Weights of a small transformer language model.
Size: width 224, MLP 896 GELU, vocabulary 1644.
Training: 602M tokens, 4591 steps.
Each number is 200 + 20 x the weight over its row's rms, rounded and kept within 0 to 999. Layers, rows and columns count from 0. The size before them is the row's rms in percent of the matrix's.

# v: layer 10 attention value, 256x224, rms 0.0689, rows 79-106, columns 56-111
# o: layer 10 attention output (transposed), 256x224, rms 0.0613, rows 79-106, columns 56-111
v79,098,189,210,245,202,178,165,178,215,198,227,217,171,216,201,208,185,169,179,193,201,191,165,147,230,180,203,194,224,189,199,178,184,180,225,212,220,185,210,177,208,211,203,218,210,206,177,227,207,234,205,207,224,211,205,177,205
o79,097,183,182,211,189,162,187,201,221,182,189,205,178,208,161,217,197,183,225,198,215,159,171,179,202,207,224,212,208,183,209,187,205,240,191,215,210,212,179,200,215,200,188,242,192,211,173,175,186,214,202,251,212,194,204,169,199
v80,092,225,195,227,213,206,192,200,211,185,191,199,183,226,174,233,166,183,219,204,209,190,178,186,194,218,179,209,202,224,176,227,183,154,215,178,205,188,197,226,216,220,192,216,212,202,197,219,174,202,183,162,205,204,206,210,169
o80,089,208,209,199,218,198,188,193,240,214,199,215,183,238,166,206,224,225,171,208,191,176,185,197,210,208,199,203,165,226,191,191,178,227,201,202,234,188,158,188,185,185,204,216,216,206,185,191,192,189,173,214,166,223,201,198,226
v81,094,182,176,160,216,225,192,196,216,210,220,202,209,211,222,184,219,236,208,217,231,210,217,228,185,173,192,174,180,233,215,197,206,213,203,187,202,198,165,190,198,193,183,189,181,197,188,182,185,170,173,234,191,219,190,221,205
o81,093,180,223,163,185,220,255,160,219,227,265,164,208,195,232,162,200,209,182,231,195,192,167,191,195,180,206,192,195,189,199,195,183,190,179,231,232,180,186,212,210,205,239,206,164,244,192,204,199,175,173,190,213,201,196,232,190
v82,100,207,223,240,221,191,178,169,183,198,194,197,193,202,240,220,182,223,178,177,211,230,198,192,206,204,191,206,183,203,201,194,218,193,183,198,181,182,189,225,199,185,198,165,193,224,163,177,200,173,205,180,204,183,208,219,184
o82,095,194,176,210,196,192,192,184,203,185,214,180,242,173,196,223,201,191,205,218,185,213,194,197,151,207,221,209,181,177,210,216,240,191,233,202,231,223,140,224,222,175,195,169,213,236,202,201,171,203,208,193,235,225,215,195,218
v83,100,210,159,212,236,227,187,185,217,203,195,199,222,216,202,174,152,214,212,203,187,180,198,154,192,215,229,217,192,189,207,196,206,179,165,203,195,179,191,211,189,184,163,201,224,191,184,224,218,192,202,229,214,193,249,216,167
o83,102,172,207,192,197,223,227,183,203,240,137,201,220,215,224,226,198,221,223,198,198,207,183,201,211,220,222,184,215,260,182,175,174,216,204,221,228,177,189,178,194,169,197,202,193,225,201,194,194,175,205,203,189,174,199,184,203
v84,100,184,199,210,192,205,246,209,193,158,215,216,198,212,217,179,181,172,204,202,181,176,188,217,230,211,194,242,182,212,202,180,199,226,197,218,192,185,158,205,213,220,201,215,189,202,221,216,216,189,208,216,187,210,210,207,213
o84,093,199,166,202,233,201,219,202,222,192,216,187,201,214,191,186,213,156,223,191,183,180,244,156,213,226,188,211,164,223,191,182,221,159,177,239,191,183,183,187,212,216,200,194,215,191,222,171,217,185,184,215,202,207,182,205,213
v85,096,218,200,194,192,199,218,191,206,223,195,196,229,168,196,195,176,221,168,217,214,185,195,203,203,215,210,215,197,202,218,178,213,197,225,178,188,195,194,198,221,221,192,175,224,201,169,194,181,207,215,214,193,239,250,204,174
o85,097,255,217,234,205,221,177,160,198,178,215,196,205,160,210,222,187,190,239,185,200,191,211,186,206,202,210,189,191,203,217,179,208,189,243,207,164,210,232,178,231,208,210,189,215,197,182,184,184,161,206,184,202,215,200,198,232
v86,096,219,173,179,176,192,188,256,214,206,173,216,239,215,218,200,207,192,206,222,185,190,206,176,222,173,202,219,224,179,200,167,174,169,231,226,214,191,253,203,222,213,214,167,151,221,196,213,226,197,190,198,202,187,203,185,169
o86,092,185,184,212,213,205,206,217,225,203,177,182,194,190,248,211,183,224,184,196,199,194,192,208,225,182,210,181,207,188,185,184,225,182,175,198,238,183,220,221,186,174,248,180,179,176,240,206,201,187,188,223,217,187,180,205,187
v87,098,203,181,201,176,222,190,210,179,220,180,240,176,233,198,197,187,162,186,197,175,208,198,252,189,174,223,198,172,217,201,186,227,222,211,206,209,206,218,176,191,213,216,239,196,174,198,209,175,186,176,206,200,217,189,225,218
o87,096,214,177,209,213,203,179,199,181,226,171,224,239,236,200,205,196,178,168,206,196,204,263,201,225,205,178,193,208,186,199,207,205,208,206,189,160,194,224,193,202,239,231,174,209,206,198,190,181,172,178,206,233,199,230,208,221
v88,100,171,225,217,175,211,219,196,194,187,208,196,220,182,203,191,202,193,189,200,210,164,198,202,188,188,202,230,196,194,195,198,199,194,197,206,218,207,181,199,225,146,207,200,201,185,149,211,188,206,186,193,216,181,198,221,192
o88,100,217,230,228,191,220,205,207,241,172,213,187,204,196,179,206,192,192,192,225,168,166,209,202,216,173,182,197,179,225,188,199,195,225,171,220,205,179,179,203,198,191,181,172,198,202,171,220,198,180,176,207,185,213,209,190,175
v89,097,213,212,201,195,163,234,212,153,216,198,219,228,192,189,208,211,185,214,223,183,223,174,204,209,203,192,154,227,203,194,194,196,182,217,221,158,228,203,152,199,177,198,215,201,191,168,184,207,197,173,179,193,167,205,198,185
o89,094,161,194,196,156,181,202,180,221,200,191,210,180,205,196,197,209,165,209,200,227,200,180,176,173,223,239,220,204,207,203,163,211,178,184,153,202,222,190,201,215,182,171,222,182,201,197,205,201,207,202,216,197,215,198,195,195
v90,091,211,186,238,201,195,212,199,198,232,216,173,197,245,202,156,196,195,168,186,198,171,222,227,170,185,226,229,213,192,207,179,215,175,204,184,178,242,207,195,216,229,218,222,184,180,204,195,224,239,216,229,197,211,199,179,200
o90,095,193,216,188,202,196,193,209,203,218,203,228,192,220,194,227,210,228,223,210,205,198,205,236,191,196,149,231,185,198,175,189,166,195,188,210,194,219,194,214,234,214,213,203,186,179,199,197,248,199,195,199,217,171,229,201,188
v91,094,199,210,207,203,188,179,197,185,188,160,211,188,217,197,170,195,189,226,202,170,235,185,188,229,191,175,195,232,162,182,156,198,204,210,188,176,202,184,202,180,165,208,220,171,207,220,228,219,204,226,221,199,240,209,182,194
o91,091,208,213,161,207,215,212,199,167,182,201,181,229,221,175,163,206,202,193,202,175,221,185,179,175,220,219,215,208,178,199,205,204,213,202,226,196,201,191,231,226,190,206,213,179,232,236,250,195,223,221,230,176,205,189,195,180
v92,100,235,209,192,210,226,218,219,204,158,219,190,200,201,210,192,200,238,192,226,184,208,213,210,168,225,207,199,201,232,189,215,223,172,191,206,187,183,196,164,182,195,208,164,194,225,223,209,179,215,227,196,195,193,206,161,212
o92,102,187,187,200,218,197,190,240,210,170,188,170,213,220,164,199,207,214,191,226,197,246,220,228,257,203,223,209,220,239,197,197,202,184,243,206,230,209,180,176,199,185,192,181,194,203,218,177,206,213,170,209,172,199,209,208,190
v93,096,185,195,219,199,221,172,170,219,206,175,211,207,175,221,205,203,190,212,192,177,229,186,233,209,274,209,183,217,183,217,196,184,206,179,210,212,172,183,208,177,186,237,155,207,195,188,235,202,189,204,218,192,194,181,235,212
o93,097,193,200,202,189,201,178,213,161,165,203,195,199,220,193,197,209,202,165,193,172,219,184,224,196,204,166,143,208,229,189,158,235,211,193,221,217,208,196,206,209,225,203,193,172,189,206,228,209,167,250,217,208,235,201,205,208
v94,095,173,232,188,185,234,195,214,209,174,189,186,209,193,208,208,214,179,204,219,233,169,183,224,189,221,182,178,190,150,202,180,195,224,175,155,233,218,222,214,187,213,207,183,207,245,193,184,185,202,192,222,193,177,212,168,183
o94,092,211,199,220,185,246,197,188,198,231,200,201,198,202,218,174,182,188,192,197,230,193,147,236,188,214,239,233,195,174,198,216,205,206,174,209,194,231,208,160,230,177,208,200,213,192,199,208,170,196,229,171,192,189,199,225,177
v95,095,185,191,193,185,254,249,165,191,199,188,180,185,181,230,201,205,190,168,198,178,208,210,200,222,203,195,202,190,208,193,221,197,201,182,181,199,227,212,238,206,179,162,164,183,147,210,185,226,226,192,206,193,168,212,202,232
o95,094,214,209,203,230,219,184,178,179,222,213,181,247,163,234,175,216,187,187,206,175,232,193,233,215,230,198,171,189,220,228,190,226,208,218,194,198,221,206,203,195,190,207,224,188,175,168,180,217,192,203,201,207,180,219,203,199
v96,094,213,194,194,186,190,172,188,171,192,187,189,180,227,229,170,206,218,207,183,162,196,207,208,173,206,211,195,223,176,207,177,200,215,197,189,210,195,172,201,203,183,176,238,204,182,201,172,215,150,208,204,177,190,201,179,174
o96,092,232,221,199,185,184,223,186,173,241,178,189,195,227,190,193,178,212,201,223,194,242,183,223,180,198,195,180,150,193,219,198,209,206,180,212,210,193,181,200,197,235,190,191,194,184,193,158,220,191,176,196,225,256,202,186,174
v97,094,200,197,246,196,200,162,200,231,203,244,179,168,174,165,237,192,184,196,207,155,209,183,215,173,175,149,204,178,216,190,174,152,206,233,235,207,250,213,189,206,222,206,188,208,194,199,231,208,161,193,229,215,162,209,181,201
o97,093,222,194,189,215,170,215,189,199,227,199,209,202,171,226,186,229,189,201,182,180,207,237,197,221,197,190,173,228,192,211,178,199,173,207,214,194,215,208,204,202,168,191,195,248,190,200,240,205,182,144,191,212,212,186,197,201
v98,098,228,194,173,182,204,227,191,176,225,183,174,224,204,174,187,151,177,206,188,167,197,167,194,213,187,205,199,189,210,203,189,203,226,167,235,204,184,188,181,198,203,198,185,197,176,218,177,166,199,211,207,185,205,225,206,185
o98,092,207,168,134,180,172,198,172,229,191,209,163,231,208,183,244,195,197,207,222,170,210,227,231,208,197,224,243,206,221,196,191,202,187,191,220,201,219,226,185,183,201,197,190,176,163,180,201,165,211,215,190,225,186,206,199,196
v99,093,213,233,200,228,195,232,208,193,209,169,232,198,234,210,218,204,194,197,199,224,191,237,241,237,203,191,157,196,197,207,184,188,156,219,185,188,187,157,193,203,217,215,191,179,166,228,243,168,210,218,196,171,185,200,189,193
o99,094,164,238,176,206,185,164,185,203,206,201,203,179,191,189,204,183,184,199,192,244,186,210,166,188,195,229,173,196,178,191,182,185,193,226,189,206,175,203,188,211,216,193,222,198,232,204,189,248,184,223,215,169,161,222,217,211
v100,095,224,185,220,211,185,191,186,217,232,236,215,189,185,206,182,196,198,204,186,234,227,211,201,215,202,197,198,189,237,169,194,196,227,191,210,193,197,219,176,165,181,195,205,200,199,208,215,207,211,199,205,206,202,174,229,196
o100,096,206,220,230,195,223,194,164,205,183,197,198,215,207,177,180,225,196,197,221,222,208,201,175,198,227,176,250,233,200,170,203,199,205,213,171,209,198,200,187,210,226,190,204,206,203,187,193,221,214,203,191,204,170,204,192,196
v101,092,200,196,227,218,215,225,203,206,222,256,185,201,158,177,193,203,174,201,189,184,193,210,205,182,204,204,185,193,178,208,178,197,196,183,181,196,203,220,194,194,202,198,156,177,188,240,168,238,209,179,205,180,224,178,198,164
o101,094,214,234,190,200,190,184,191,208,228,230,163,211,184,192,199,191,173,193,205,171,221,216,211,177,219,202,226,205,172,187,209,195,202,199,170,150,216,208,210,192,158,214,208,208,199,226,218,211,216,197,213,205,205,230,212,181
v102,097,207,181,183,176,209,209,210,184,193,228,168,201,194,213,233,171,193,195,225,190,181,177,197,204,221,184,174,217,275,233,216,204,202,197,194,193,203,203,223,216,173,193,202,224,181,256,211,219,189,207,204,214,188,176,182,207
o102,095,214,186,205,228,219,197,191,206,215,212,211,228,218,174,213,180,181,195,226,198,182,168,172,211,197,199,132,204,211,216,179,210,144,233,197,213,177,212,206,196,182,237,226,188,188,210,180,195,186,185,263,178,222,206,212,172
v103,092,190,191,213,169,202,191,193,182,190,200,181,182,196,231,252,203,211,180,185,181,173,227,194,225,196,211,204,194,190,204,184,198,236,197,195,178,221,190,164,184,207,183,171,201,224,210,221,162,174,196,199,198,180,196,194,222
o103,095,234,209,187,195,220,192,220,216,185,207,180,178,175,168,191,207,189,210,184,194,206,201,189,184,163,197,213,183,195,204,223,203,189,210,214,208,194,206,168,256,185,237,182,221,216,258,223,201,226,195,189,205,183,210,196,179
v104,093,226,209,223,199,176,215,182,233,182,206,205,179,220,195,227,208,197,211,172,197,206,194,193,196,193,198,174,195,204,172,201,210,206,174,217,207,185,223,188,199,212,196,211,228,182,219,168,213,205,208,187,179,194,224,189,176
o104,086,194,214,224,173,181,203,182,212,187,156,217,168,215,216,214,188,150,202,182,194,190,192,172,225,209,223,177,181,209,186,203,217,202,200,192,196,159,214,193,169,243,180,201,186,179,212,227,212,204,249,241,207,230,222,203,187
v105,097,225,225,198,229,205,234,231,164,193,200,192,178,190,188,239,194,239,202,213,199,169,159,186,179,205,240,240,219,201,175,189,210,197,206,171,204,198,199,201,187,167,208,194,186,203,209,192,197,157,175,187,219,216,204,205,198
o105,100,192,190,178,178,197,198,160,191,207,197,210,207,190,200,230,191,211,157,213,183,162,202,235,206,200,218,221,180,171,226,199,234,200,212,167,171,158,182,188,182,158,216,149,198,200,165,152,221,191,192,213,197,176,221,198,183
v106,100,172,182,235,233,245,248,184,199,242,203,182,178,214,224,183,233,187,213,215,202,185,181,219,160,181,187,178,187,205,186,237,177,205,171,221,217,177,205,212,210,200,208,192,175,182,186,163,168,183,185,211,205,200,231,205,191
o106,095,195,184,176,223,208,193,203,206,239,197,218,191,185,233,191,198,186,221,205,198,179,196,215,184,182,204,188,217,227,245,219,208,183,199,200,188,144,205,227,197,185,202,172,177,175,184,198,200,203,181,191,187,164,203,217,206